Each number is 50 + 12 x the weight over its row's rms, rounded and kept within 0 to 99. Layers, rows and columns count from 0. The size before them is the row's rms in percent of the matrix's.

# layer 5 MLP up, 3072x512, rms 0.141, rows 836-854, columns 256-383
101:58 61 55 51 58 62 57 09 52 65 32 42 51 52 67 67 46 51 51 50 44 40 41 43 47 52 32 53 44 56 65 35 58 44 39 42 63 35 35 36 50 42 38 53 62 33 63 66 56 60 49 63 27 44 66 47 65 61 57 73 36 77 35 64 41 65 46 60 44 69 59 47 51 45 27 45 51 43 44 33 45 60 65 51 43 48 77 56 52 71 65 42 40 39 55 44 66 29 90 57 56 36 54 35 46 49 48 48 32 39 40 27 60 63 52 39 52 72 42 21 62 32 33 48 51 65 45 53
097:49 49 47 48 70 45 54 62 45 54 44 67 51 44 56 31 48 43 40 61 52 46 55 72 45 64 63 43 60 42 52 25 81 53 41 49 40 62 78 64 47 33 51 41 58 48 39 38 25 50 59 44 60 24 46 47 64 38 68 43 33 23 47 39 43 71 40 60 55 45 40 51 45 41 25 53 39 62 54 42 39 64 53 48 37 50 44 63 38 36 32 51 57 40 50 34 48 45 54 38 72 40 44 33 39 46 48 53 61 52 29 56 51 59 49 54 58 46 48 35 58 34 48 46 34 51 55 65
104:62 60 42 53 49 55 59 65 46 68 53 63 35 70 34 47 41 59 58 30 52 42 68 62 44 20 51 30 52 46 55 50 23 63 36 74 47 47 56 59 61 37 71 43 71 41 44 30 52 31 59 69 48 45 43 47 46 67 36 24 45 54 48 39 70 32 35 61 45 52 60 34 41 41 35 59 53 57 45 58 43 36 38 49 73 46 33 54 39 66 53 67 54 40 55 56 37 41 57 42 87 48 47 72 44 61 65 36 69 40 55 51 36 58 50 46 58 52 43 21 53 42 69 57 54 60 40 51
107:55 45 53 56 45 38 31 51 49 55 67 48 65 52 44 72 63 53 57 75 48 49 40 45 61 36 38 39 44 47 36 46 41 60 60 21 53 73 60 58 57 67 37 16 57 38 59 51 33 53 31 62 66 52 42 49 45 40 46 79 58 65 49 63 62 48 69 46 39 39 44 40 37 44 37 40 38 33 55 36 49 48 56 60 57 46 52 47 63 49 35 51 41 32 50 53 43 74 51 68 53 17 33 39 49 51 47 54 41 58 36 47 52 58 53 60 58 47 55 54 36 50 33 48 32 60 50 45
102:72 51 35 49 67 44 41 54 29 71 54 45 48 59 69 61 48 52 53 67 57 46 34 47 58 44 68 59 47 67 56 57 44 49 41 62 70 59 57 29 52 47 46 52 32 49 55 48 68 66 37 59 67 54 41 35 53 79 52 55 54 23 57 53 39 43 80 56 33 49 51 56 47 58 49 37 48 51 52 66 59 55 55 51 70 50 22 45 37 39 63 62 59 63 47 45 58 59 59 47 33 38 36 48 56 49 46 69 44 51 57 61 32 43 36 54 41 49 50 62 42 30 42 60 32 57 58 49
093:48 52 54 80 25 68 57 62 45 43 59 46 53 55 64 58 40 50 51 44 36 37 37 52 50 44 47 53 56 50 56 35 48 37 45 65 35 48 52 60 61 29 47 57 58 57 28 44 47 62 47 49 68 50 42 66 60 48 55 66 87 61 54 47 64 26 50 52 46 56 42 41 58 61 37 64 55 52 52 49 42 66 42 44 50 35 60 70 29 34 45 46 42 15 48 57 42 40 43 58 53 52 49 44 63 80 47 57 61 59 46 69 48 50 31 38 57 52 32 56 57 47 61 45 51 68 69 33
099:31 70 58 40 47 34 64 39 56 60 58 61 51 51 56 58 37 62 44 55 43 50 42 49 30 20 64 36 50 43 39 49 59 64 51 53 41 40 53 43 53 29 62 39 63 44 29 45 51 44 63 32 52 50 39 62 33 43 56 45 61 39 40 47 84 70 52 43 64 29 53 64 81 64 33 55 45 59 80 56 62 45 36 69 66 74 68 47 54 59 56 46 39 49 41 44 48 40 30 56 39 55 62 58 45 39 44 54 36 42 52 42 61 41 50 60 57 56 45 59 49 43 60 40 56 48 68 43
103:48 38 44 58 64 53 70 50 52 68 47 33 59 46 38 59 60 57 57 30 44 68 60 30 53 27 49 57 48 37 50 43 47 52 52 43 36 37 64 56 32 53 35 47 40 67 48 49 33 40 61 67 52 71 54 47 66 56 41 47 31 46 54 80 53 39 62 39 59 34 55 38 66 31 41 60 36 53 58 38 28 30 57 36 56 61 58 48 53 70 44 60 55 46 43 48 57 77 52 50 47 65 49 41 68 43 44 44 56 68 62 57 55 38 60 45 57 65 61 56 46 30 74 63 56 38 48 52
094:57 65 55 61 37 37 51 62 30 56 37 45 62 55 67 42 47 36 43 41 55 67 28 34 69 34 44 58 37 43 34 64 25 56 38 49 29 49 38 57 40 37 66 41 59 48 27 53 49 48 48 61 65 45 39 52 59 60 69 58 32 53 49 53 52 35 58 40 58 34 41 48 68 62 45 65 44 50 58 43 38 50 40 50 44 72 43 59 48 65 33 40 42 44 66 46 40 56 38 47 71 48 37 58 49 71 77 37 55 47 52 59 57 53 18 52 39 43 47 49 62 49 58 40 36 49 25 37
096:55 58 46 51 46 52 51 42 49 58 56 62 50 72 62 55 55 37 60 38 51 37 55 46 42 28 59 52 57 26 45 42 29 27 37 66 67 46 38 11 54 60 54 43 42 51 43 41 61 59 52 54 21 53 65 56 41 45 42 50 52 65 54 41 52 67 67 46 49 43 42 49 50 15 56 75 30 48 45 51 52 50 44 51 37 55 57 76 57 55 40 67 66 53 47 61 47 52 54 50 58 54 58 54 35 40 46 36 70 28 64 50 43 45 44 22 50 49 37 48 33 62 59 49 53 52 42 39
103:44 41 45 43 56 58 45 44 52 65 44 42 58 28 50 50 40 49 52 54 61 74 51 67 74 51 54 60 52 58 21 60 53 44 51 41 53 53 58 58 45 52 50 62 53 52 37 55 66 49 94 23 38 36 51 72 33 45 62 54 49 44 45 33 58 35 53 57 40 70 38 46 41 49 69 24 64 66 46 63 63 61 44 70 72 41 70 61 59 50 48 42 18 66 48 41 48 55 44 79 32 40 55 55 40 44 37 57 51 66 67 72 48 37 42 55 59 43 59 41 42 34 55 74 57 52 51 52
098:55 54 73 56 83 58 61 48 47 67 52 73 65 34 51 54 36 46 55 38 51 40 52 50 42 48 47 55 42 53 48 38 73 58 72 58 57 36 53 61 54 44 67 60 42 22 59 60 26 31 63 24 64 39 62 46 59 40 66 50 49 31 73 61 46 47 62 44 39 34 57 56 51 59 31 55 59 53 42 26 80 42 32 58 49 29 40 57 48 47 59 45 61 59 49 65 46 48 63 65 56 54 46 67 88 53 26 48 67 49 54 48 43 62 45 60 26 59 50 53 47 69 46 63 52 56 60 34
102:41 40 54 74 30 76 23 52 53 46 60 29 47 59 57 39 35 56 52 52 29 60 44 53 31 54 60 61 42 31 50 63 52 41 41 38 60 69 30 30 66 34 55 53 44 45 52 60 46 54 48 60 58 26 48 41 67 41 55 52 48 59 58 18 59 50 50 36 63 62 78 41 46 37 66 61 44 36 65 44 61 43 40 39 37 70 61 69 53 40 52 41 34 56 57 60 45 29 59 63 30 51 42 46 56 30 58 39 54 72 53 38 75 62 50 57 53 56 41 41 65 74 47 55 61 34 46 57
109:60 62 51 46 41 62 43 53 32 49 42 27 55 55 51 43 59 77 54 51 56 53 56 65 76 51 65 48 44 56 75 59 55 41 61 63 34 54 34 43 47 40 54 75 43 60 73 71 51 51 38 52 66 49 51 44 47 59 46 52 55 48 84 57 67 68 45 56 36 55 54 46 44 60 55 59 62 19 48 35 41 49 46 47 48 50 48 41 42 62 47 37 43 50 46 69 46 66 57 68 68 65 57 69 46 62 80 34 48 61 51 56 72 55 42 55 43 39 55 49 34 56 49 79 54 76 60 44
106:50 24 62 76 65 48 47 63 45 32 57 63 46 33 38 60 50 42 50 49 43 53 49 42 67 37 53 44 35 80 46 37 67 63 68 52 50 30 61 60 44 73 40 52 43 48 46 55 45 58 59 64 37 54 55 50 22 46 38 65 53 53 60 38 46 47 53 37 52 51 69 43 78 52 42 61 66 58 52 56 53 33 60 52 62 41 60 60 41 58 56 68 63 48 54 54 46 48 26 30 47 41 59 21 63 62 54 64 42 34 30 46 63 31 50 55 31 72 62 58 57 72 38 48 35 49 32 60
098:37 48 35 56 58 46 50 63 35 75 61 62 34 32 36 37 83 46 46 67 59 43 42 43 39 20 54 52 29 62 54 70 30 35 87 56 50 61 46 57 63 51 56 31 66 40 41 69 49 35 33 59 38 51 54 51 46 31 56 53 46 47 50 40 69 55 36 39 36 36 38 20 45 40 46 45 52 27 52 66 70 58 62 37 34 67 55 27 56 51 54 48 43 46 60 47 75 40 48 36 34 57 37 33 60 52 52 55 56 62 70 40 52 53 48 54 46 56 65 57 60 68 44 59 63 62 40 58
101:62 55 59 53 43 45 41 48 57 51 41 43 40 33 43 36 41 53 52 45 64 57 59 63 42 60 57 51 36 51 61 54 40 50 35 52 49 62 36 58 50 61 48 52 62 19 52 58 40 59 44 55 54 57 52 52 41 41 50 54 59 38 44 36 76 38 59 71 30 58 50 43 40 25 59 43 35 75 58 37 78 58 66 45 68 64 42 29 43 38 39 36 47 60 63 43 63 40 63 52 55 66 38 41 54 44 47 57 45 34 48 53 32 77 34 58 49 48 53 73 51 41 57 46 49 67 59 51
093:55 35 39 62 41 43 50 53 45 25 62 41 50 66 48 53 60 33 47 27 68 38 72 52 71 65 35 63 50 53 45 44 55 21 43 33 45 42 42 49 59 74 50 31 31 43 32 32 49 48 46 40 44 47 41 47 45 22 62 37 44 59 43 72 43 31 52 65 44 45 55 65 62 36 50 43 47 59 68 38 55 46 55 45 50 56 25 21 68 56 52 65 32 55 65 43 67 68 67 46 40 47 63 28 64 49 51 60 56 36 22 35 63 43 52 47 43 73 51 69 47 40 62 60 40 44 38 46
101:53 58 55 54 60 41 60 39 40 47 40 42 60 50 46 72 35 53 43 42 58 41 61 49 48 48 28 52 48 62 41 61 46 64 57 37 56 43 81 67 52 57 45 47 36 51 65 63 66 53 32 42 86 37 56 38 32 42 55 40 39 38 59 58 52 57 45 35 57 46 65 74 54 66 60 47 46 50 60 57 72 36 33 70 41 45 49 57 40 41 48 42 58 54 36 64 71 49 54 30 56 61 55 53 64 40 84 31 56 50 36 62 52 37 43 77 29 65 65 56 62 48 50 39 61 51 35 54
# layer 5 MLP down (transposed), 3072x512, rms 0.137, rows 836-853, columns 256-383
097:43 55 56 28 59 49 34 56 42 53 60 42 43 43 41 42 46 52 27 54 50 56 65 62 48 60 68 58 63 31 58 56 49 64 58 59 35 41 57 48 44 77 42 43 41 70 41 14 53 44 38 25 51 61 35 66 49 43 38 50 55 20 39 55 55 42 32 55 74 46 43 46 60 60 59 56 57 62 70 65 22 19 66 73 42 72 27 23 46 57 39 42 49 88 42 65 42 39 33 47 50 58 58 77 39 44 45 39 50 50 45 46 35 58 64 52 30 45 52 75 55 57 61 35 62 65 61 45
096:71 70 63 61 43 48 50 57 39 62 61 58 57 61 42 58 68 65 38 50 49 48 25 54 70 44 62 57 56 57 60 50 33 66 49 55 55 45 48 42 46 54 44 55 39 59 55 57 52 46 76 58 57 39 60 64 36 56 68 53 41 31 64 52 35 29 57 55 51 66 43 46 57 46 40 44 45 71 60 76 61 47 50 65 45 60 50 61 50 56 35 41 59 49 56 66 56 52 51 53 40 56 56 49 62 44 59 53 65 35 60 49 58 44 59 25 50 78 37 68 63 60 49 46 68 40 55 35
099:60 56 58 43 28 51 43 51 41 56 48 64 39 47 50 30 29 59 49 58 45 45 53 69 30 52 25 46 64 63 42 80 52 66 60 55 48 61 54 43 43 35 11 41 38 48 47 39 60 65 32 59 52 43 45 27 32 50 45 20 54 58 31 44 69 63 55 42 76 66 45 61 65 40 65 61 53 45 80 54 75 42 51 71 53 37 38 53 50 56 67 46 48 41 39 38 41 68 27 67 54 50 40 56 59 54 35 41 54 72 60 54 62 36 46 78 35 60 48 49 54 55 35 52 44 36 62 57
103:61 39 47 47 43 64 56 49 49 37 32 65 57 63 64 52 34 64 35 58 31 35 50 62 69 67 57 47 41 52 49 46 56 26 46 44 52 39 61 65 47 52 37 39 30 61 78 49 51 40 62 52 53 61 47 42 53 93 63 27 61 45 64 45 47 38 36 48 40 74 48 36 63 46 28 35 56 45 42 32 44 66 41 41 47 44 47 38 46 65 46 62 46 53 76 36 35 59 51 58 50 47 59 63 28 64 41 48 37 39 43 46 67 51 43 59 59 40 60 35 51 47 47 39 54 59 52 31
105:61 44 48 40 37 25 36 59 58 38 57 17 53 45 67 38 51 35 44 47 58 61 45 50 61 59 54 52 52 56 54 36 34 34 59 39 44 62 58 36 35 35 28 53 27 52 57 67 54 70 29 47 61 35 44 66 51 64 37 53 59 73 47 56 35 41 54 48 33 48 56 60 62 60 62 45 46 62 59 32 46 42 41 46 72 61 22 40 36 50 28 37 55 52 41 45 52 37 59 37 51 61 61 49 51 51 66 50 72 43 34 53 65 47 57 54 39 33 56 53 46 22 58 46 77 59 46 70
098:50 57 60 54 70 59 29 55 41 43 29 41 56 62 34 64 50 54 59 44 64 63 50 49 65 32 64 47 24 55 40 42 53 50 68 59 51 62 33 48 49 56 43 47 51 33 69 34 56 39 81 45 49 63 42 26 64 28 58 51 42 22 59 50 64 57 43 38 40 52 56 74 55 50 32 37 42 49 31 39 40 38 32 66 62 64 30 52 63 48 33 57 52 55 50 50 47 39 60 54 39 74 52 56 56 60 68 25 47 60 22 60 53 26 89 42 70 48 41 68 30 53 48 74 65 40 71 63
098:61 45 52 20 61 41 69 43 36 52 47 40 66 37 45 50 30 55 68 36 54 48 24 51 42 44 49 54 70 43 58 63 45 51 72 43 38 64 31 37 38 59 69 47 62 44 49 56 52 43 44 57 36 66 38 47 59 53 63 35 47 53 48 51 46 59 36 37 53 38 49 43 50 56 53 51 60 79 42 48 58 64 40 33 36 43 58 60 77 58 44 56 44 36 48 57 52 63 32 52 61 64 53 65 48 55 46 26 44 34 47 51 59 38 53 60 59 50 56 63 57 40 46 29 52 59 55 44
103:60 56 67 37 53 36 46 57 64 57 41 47 38 34 57 41 67 50 36 31 56 42 24 35 45 34 43 31 57 37 66 51 34 67 39 25 61 49 38 42 60 50 40 78 41 27 40 40 50 57 46 45 51 46 40 49 63 42 55 55 49 53 45 67 48 37 34 61 81 46 48 73 53 35 66 44 42 52 42 64 68 51 36 41 46 75 49 49 42 49 34 32 63 63 47 40 52 25 57 53 45 43 57 38 41 50 44 35 41 48 58 58 68 26 52 51 58 55 56 42 55 60 52 44 47 50 62 49
097:46 56 49 27 40 51 44 57 51 38 55 72 67 59 51 41 52 46 53 58 56 62 50 43 50 56 45 52 45 57 57 58 62 66 50 44 38 67 50 60 44 53 58 40 37 35 58 39 37 52 51 46 59 48 35 39 34 48 38 45 39 28 44 32 58 50 42 74 72 53 41 45 61 51 37 55 35 48 38 37 34 56 60 45 41 53 49 51 69 25 22 54 53 57 49 53 34 74 28 35 39 34 31 54 23 63 41 37 65 83 80 62 62 24 34 62 51 40 47 43 38 49 15 55 47 43 76 63
103:61 67 30 29 29 61 50 60 67 42 64 58 38 52 50 29 68 71 39 50 43 42 48 68 53 44 37 51 63 60 55 51 52 56 56 45 41 70 39 76 68 60 76 38 53 43 52 62 20 30 53 67 40 61 28 51 57 66 35 51 53 38 55 50 60 28 62 83 51 27 52 51 52 65 27 49 49 56 35 59 58 62 68 34 52 45 50 38 47 64 43 45 53 65 64 54 52 38 30 34 44 70 46 25 30 37 47 61 53 49 53 61 58 23 52 49 38 52 60 54 47 34 37 62 34 65 46 71
101:33 51 64 67 38 45 43 63 48 33 50 57 48 35 34 36 50 50 44 46 43 44 31 46 41 42 30 59 60 35 37 67 57 80 47 51 47 67 53 54 22 52 76 57 43 44 61 60 70 16 55 50 42 64 35 60 57 65 48 60 42 56 29 48 59 55 43 46 64 46 47 42 51 54 38 65 61 74 47 49 40 46 48 51 72 50 41 70 42 40 37 50 56 46 19 61 44 64 42 49 48 60 71 62 53 43 32 39 56 64 53 35 44 55 76 40 52 50 22 61 55 34 45 50 62 53 34 53
097:64 43 47 37 54 45 48 34 64 33 64 65 57 38 49 61 52 40 62 39 19 48 59 57 46 43 67 50 40 46 42 49 39 69 15 29 30 35 57 49 34 55 45 24 43 46 32 53 40 44 69 41 44 47 42 45 38 53 71 52 50 54 64 66 42 37 52 39 32 57 62 65 40 70 23 63 31 52 51 46 54 59 57 50 57 76 44 59 56 76 46 56 58 47 73 35 55 52 75 48 50 57 34 51 55 63 60 52 47 46 51 61 68 33 68 22 37 42 47 52 38 67 57 41 39 43 39 54
098:59 54 39 28 40 62 53 56 59 46 43 61 76 55 51 45 50 64 38 52 47 55 68 45 40 37 68 44 53 51 43 48 58 43 54 59 63 23 56 51 35 64 50 35 51 61 73 49 32 48 68 55 59 52 73 49 54 68 34 40 54 50 34 64 40 37 38 71 40 52 58 60 70 68 45 39 51 52 35 43 62 55 63 70 50 56 36 56 73 50 64 50 46 50 61 32 51 45 46 45 20 60 40 51 60 59 53 59 61 49 34 40 40 52 34 52 60 51 31 64 52 49 33 38 46 37 46 49
107:38 61 37 53 57 47 43 59 73 89 61 31 72 37 54 74 45 55 62 61 43 35 50 50 27 56 43 46 35 39 67 41 42 59 57 46 23 46 71 48 49 69 31 38 40 59 70 77 51 42 52 51 54 58 52 69 64 55 44 59 41 49 60 37 76 53 61 52 48 51 44 45 66 30 42 47 53 40 51 45 34 81 31 34 51 44 42 24 39 54 50 49 51 47 70 61 50 67 35 65 60 63 62 54 71 54 71 60 45 37 38 59 39 67 44 38 45 47 49 43 52 47 57 39 56 40 54 53
097:59 65 33 41 37 48 61 48 46 55 21 37 54 45 60 40 55 75 67 58 36 52 51 63 52 31 43 58 56 42 42 38 41 49 63 29 50 42 55 45 46 50 47 54 37 71 37 44 64 36 61 60 43 35 56 58 46 55 14 47 48 63 45 49 57 55 29 59 57 31 46 59 52 33 60 39 35 54 41 49 43 70 68 46 46 35 48 55 50 43 46 60 56 59 51 29 59 35 78 54 39 48 61 57 44 45 30 22 41 38 59 76 49 53 46 63 51 66 50 36 53 36 41 40 44 51 56 54
097:49 42 55 29 30 47 35 66 59 43 45 46 54 26 54 56 36 47 42 46 56 43 47 69 36 39 52 35 50 38 51 53 52 51 05 44 41 72 49 46 59 55 57 54 69 48 39 41 55 37 24 52 45 54 50 56 45 54 66 35 62 40 51 56 45 48 71 42 52 13 47 36 68 60 73 57 39 75 52 40 51 63 50 67 53 52 34 53 57 60 41 65 22 65 49 68 40 51 64 55 59 39 54 53 54 35 55 48 51 45 40 44 59 58 62 55 47 44 43 28 39 45 42 59 66 29 68 58
101:65 57 42 76 57 54 58 44 42 42 49 52 36 75 51 39 55 54 68 35 56 31 53 69 37 44 50 34 67 29 54 57 42 38 37 49 60 46 35 42 65 58 31 64 42 63 54 42 48 32 61 52 58 50 45 53 52 53 33 48 67 67 46 65 09 41 55 41 41 70 58 64 43 67 49 48 50 30 58 27 33 52 63 62 45 31 60 68 44 58 42 69 44 36 33 58 44 45 56 60 48 29 65 61 37 37 38 49 50 45 49 42 58 31 44 46 67 49 21 45 22 52 67 59 52 53 55 45
099:45 27 60 25 51 51 47 46 51 50 47 43 49 52 62 50 39 69 43 50 45 64 54 54 68 45 46 61 48 48 39 45 53 38 49 24 58 43 46 74 46 43 64 47 51 69 68 54 60 44 52 53 67 44 61 42 54 54 52 44 58 60 53 40 34 56 47 57 51 32 39 29 58 72 42 54 56 43 57 49 48 37 37 55 32 64 55 67 47 41 50 62 47 48 46 34 62 44 45 54 53 26 39 63 38 67 50 63 46 43 79 55 09 46 40 81 71 32 33 58 69 33 55 43 55 36 51 48
# layer 5 MLP gate, 3072x512, rms 0.141, rows 837-854, columns 256-383
101:30 56 38 50 39 44 63 36 62 45 29 36 44 51 57 36 42 47 75 51 48 42 49 49 47 36 64 43 59 49 62 61 66 43 29 42 49 57 57 62 66 41 43 43 59 45 57 51 67 65 32 36 38 22 39 54 52 40 40 59 49 54 47 46 40 62 48 60 47 72 20 62 40 39 49 56 30 35 32 56 45 63 49 51 55 49 66 58 38 69 81 41 45 43 53 76 50 40 66 32 80 49 37 30 65 70 42 77 74 48 62 52 35 34 57 44 66 26 43 44 29 52 48 57 61 40 44 51
109:48 68 55 46 55 48 55 42 56 38 36 44 69 73 56 62 62 52 65 89 42 46 63 44 47 53 40 56 31 41 30 53 47 56 62 56 55 28 59 41 28 73 16 42 65 43 73 48 47 47 49 41 45 50 74 33 44 59 54 45 66 50 37 55 46 65 48 50 40 40 63 32 52 37 32 47 32 45 56 51 52 39 20 47 63 47 39 45 56 38 82 50 40 50 18 29 64 63 77 42 45 42 49 37 49 53 33 31 58 57 37 48 37 62 50 26 44 30 45 49 46 51 56 49 55 44 48 28
108:54 46 45 58 72 40 55 46 24 42 50 57 46 21 69 39 56 22 58 41 75 42 37 37 63 54 48 51 49 72 36 29 56 32 55 62 54 44 66 46 50 45 33 75 45 59 44 38 46 52 54 25 52 76 29 55 67 37 49 52 41 58 64 72 56 37 49 57 55 65 51 53 55 55 72 62 46 36 62 68 64 43 31 42 59 60 44 79 44 43 70 37 46 59 58 55 31 57 46 51 46 80 59 51 54 51 44 62 49 51 53 27 43 40 70 29 37 59 53 21 56 59 77 53 59 46 64 65
102:37 42 47 50 34 42 62 46 47 49 35 56 53 65 39 60 77 39 39 66 46 62 50 50 55 48 52 71 36 44 48 49 52 35 71 57 76 46 36 55 38 57 55 46 53 45 46 48 48 57 53 56 46 33 37 55 46 18 57 54 39 53 58 54 43 64 63 56 55 63 53 44 52 65 45 57 51 25 55 31 52 42 24 29 40 50 42 75 52 52 71 54 43 48 59 54 63 55 73 41 35 46 44 25 48 66 41 42 50 36 74 61 56 55 44 58 37 27 41 42 53 76 46 61 46 32 63 45
088:42 40 58 65 53 30 53 63 70 55 56 47 24 48 43 52 31 51 35 42 38 64 66 24 39 67 42 57 41 59 64 45 45 58 33 65 49 42 51 42 49 53 33 71 64 44 21 62 56 40 33 47 73 51 54 52 42 52 60 34 54 75 50 57 66 32 35 42 41 50 43 45 56 56 47 59 54 65 53 55 29 62 60 55 28 37 43 50 46 44 75 57 44 54 57 63 47 59 82 53 57 62 72 43 38 46 58 61 41 29 40 41 28 74 34 41 55 56 44 38 45 70 44 48 52 51 55 61
110:47 57 51 45 32 62 51 48 42 71 43 62 70 38 66 54 61 16 69 37 38 37 55 60 78 52 62 62 37 37 46 51 57 62 29 52 85 64 63 65 58 35 58 37 43 36 69 49 57 53 71 54 60 41 44 54 62 43 38 49 37 46 56 58 53 48 45 66 49 78 55 85 48 28 59 52 52 54 48 52 56 53 42 56 54 50 37 63 67 47 61 41 54 78 38 53 54 42 93 63 63 27 49 42 34 41 68 57 39 61 53 76 47 37 59 40 30 55 36 45 46 46 50 59 61 41 36 46
102:54 46 55 76 47 48 40 63 75 53 47 59 39 48 54 48 61 75 39 78 49 46 49 47 51 64 38 52 59 33 54 33 44 48 23 57 56 46 58 57 44 46 20 46 50 56 61 54 38 69 37 53 75 56 59 70 55 42 54 43 41 70 49 44 59 67 67 52 58 45 57 25 70 38 37 31 59 36 53 54 55 57 52 64 40 52 47 41 22 64 80 60 69 65 39 36 64 41 63 48 52 49 42 39 43 63 75 57 48 39 40 33 30 49 57 37 32 54 54 60 53 52 61 71 63 41 58 58
099:45 44 50 49 59 46 44 39 53 48 35 57 27 72 65 58 59 22 58 59 49 54 61 54 57 36 60 70 38 53 63 40 50 39 52 65 65 59 30 59 58 49 62 42 35 60 52 57 59 53 41 47 51 37 50 57 50 52 18 49 73 34 46 55 50 34 43 74 62 24 45 73 29 55 61 65 44 54 51 53 42 37 47 51 56 65 54 18 61 62 47 52 74 63 46 48 60 63 65 43 51 62 47 33 46 53 52 42 56 49 50 58 48 61 53 72 57 61 64 34 36 50 46 40 67 43 72 59
102:60 36 44 44 40 49 64 81 41 58 49 60 44 47 55 36 54 58 37 50 32 57 46 39 43 42 74 60 65 64 29 46 40 64 35 47 58 56 60 60 35 46 32 39 54 59 47 63 36 58 38 54 70 49 53 76 46 41 62 44 62 37 52 61 35 56 53 40 53 48 63 44 44 82 54 75 66 58 40 27 52 59 58 29 59 62 60 42 26 43 44 37 57 65 45 51 54 29 40 56 26 44 35 59 57 42 66 58 42 51 36 37 39 68 36 69 47 43 55 58 36 47 50 37 40 69 50 54
101:47 55 42 49 35 44 46 42 47 51 42 56 50 63 50 71 39 55 47 57 37 47 46 52 52 66 59 58 42 72 46 55 24 71 52 35 39 53 37 45 44 50 65 49 51 60 61 31 50 43 56 44 38 43 46 28 65 54 41 61 36 54 48 57 23 40 67 47 38 58 54 64 68 69 47 59 53 47 35 52 52 45 63 53 56 55 49 35 34 49 38 40 44 53 62 54 30 60 60 63 68 59 55 47 54 44 46 71 53 18 37 60 56 39 80 18 44 48 39 44 46 83 42 31 47 38 57 41
097:52 48 61 66 52 23 19 61 67 30 53 62 49 57 79 48 59 43 37 67 54 31 46 48 61 41 38 48 71 42 57 61 62 40 29 35 32 74 54 27 35 31 39 41 47 65 30 31 74 36 30 45 48 44 52 42 32 53 37 23 44 53 31 31 66 46 67 58 38 51 36 45 45 43 41 46 31 49 69 52 41 52 69 62 30 72 56 26 30 45 50 51 54 60 75 42 57 25 26 50 60 61 65 43 59 56 57 66 66 55 53 56 50 43 36 59 76 53 42 54 55 57 56 60 69 50 37 60
095:45 55 56 40 44 54 39 58 50 36 26 47 46 49 72 72 77 50 57 24 61 60 42 58 56 63 49 35 45 52 52 28 45 59 42 47 49 53 48 51 58 55 53 38 65 47 53 58 51 53 61 73 37 41 35 50 40 43 42 63 71 44 59 50 65 41 46 60 45 57 54 45 54 61 57 45 62 47 57 55 36 78 49 35 51 46 46 39 62 63 48 37 56 59 43 55 64 45 59 44 66 62 46 50 61 62 45 50 38 50 49 56 43 57 83 55 37 41 47 52 47 74 46 62 36 69 60 56
110:38 67 58 49 64 68 50 50 60 43 37 32 69 65 61 53 47 42 50 63 60 39 67 56 57 38 36 41 55 49 61 41 64 32 48 39 78 37 64 19 56 33 34 52 64 60 38 62 47 46 46 34 60 52 59 42 26 64 51 61 41 38 63 65 54 58 64 46 59 50 58 64 60 58 53 54 55 50 47 62 28 73 56 57 55 46 49 42 47 42 57 64 35 58 48 33 34 48 51 60 61 40 58 54 58 41 51 56 67 75 40 42 61 53 50 69 50 41 71 28 45 41 46 45 40 40 75 52
105:58 56 45 47 46 52 33 50 50 71 58 45 45 59 60 58 58 40 29 47 59 86 46 45 71 56 54 42 52 35 51 35 47 51 34 74 61 41 50 71 67 76 48 37 41 43 54 52 30 54 56 36 52 54 61 47 42 42 48 54 38 49 54 41 41 51 42 71 21 58 46 29 64 54 56 36 58 54 55 40 57 86 34 18 58 64 53 46 31 29 40 66 51 38 40 69 19 69 39 79 59 52 43 48 45 42 34 68 51 41 58 31 58 65 52 43 57 51 51 54 51 48 56 52 60 62 53 40
094:49 33 51 64 38 56 31 28 46 59 50 56 56 60 40 62 41 26 60 51 35 48 59 55 39 41 68 54 34 43 60 63 36 40 56 41 56 49 53 57 44 53 40 48 31 40 51 26 57 48 44 39 34 51 46 57 48 55 49 37 55 69 34 76 55 48 49 76 46 37 39 46 45 52 43 43 58 44 35 34 56 28 46 57 42 62 58 58 61 60 47 72 54 57 52 61 47 66 42 56 45 54 39 27 50 53 39 48 17 39 49 44 44 20 39 43 68 39 22 33 48 38 44 56 39 53 40 37
100:55 31 48 53 28 55 39 37 37 40 26 56 53 47 63 45 66 58 56 55 68 45 53 50 51 49 71 50 40 63 36 40 57 55 61 30 40 54 66 49 61 28 55 55 66 62 53 48 34 58 78 56 35 44 41 66 49 58 39 45 63 39 29 29 59 54 54 61 40 69 52 53 34 27 48 49 53 68 36 56 16 59 58 37 40 76 41 31 50 38 44 43 66 63 60 33 49 53 55 67 43 62 40 46 43 60 50 50 52 41 61 54 28 48 34 35 59 39 37 42 44 60 53 39 41 61 60 54
100:65 45 42 54 64 53 44 78 51 39 57 69 50 72 33 64 46 38 46 43 50 46 60 64 58 46 58 38 54 55 49 52 49 35 74 76 55 50 44 44 29 40 45 40 60 34 31 70 46 65 48 53 46 45 34 58 57 33 53 57 36 30 51 53 68 48 67 48 58 56 45 56 55 56 55 34 47 48 60 47 75 53 30 35 44 45 25 38 45 51 45 39 37 39 44 66 34 58 50 64 54 48 69 50 40 48 62 50 51 52 79 51 34 53 49 50 70 46 38 77 45 67 73 44 63 40 23 59
099:46 37 42 39 40 37 59 46 41 39 54 91 51 47 45 46 76 59 59 76 57 47 31 55 31 43 51 53 50 38 55 44 45 48 50 56 30 60 59 95 49 51 37 52 37 53 61 51 30 51 34 38 63 30 38 79 58 69 55 53 44 49 73 54 55 58 39 61 43 61 48 56 54 46 58 49 37 53 56 73 46 48 36 40 66 54 58 68 33 52 33 51 44 58 46 53 70 63 67 69 52 61 33 56 32 54 50 49 29 48 49 64 59 77 52 56 44 46 40 43 66 49 60 46 71 61 64 38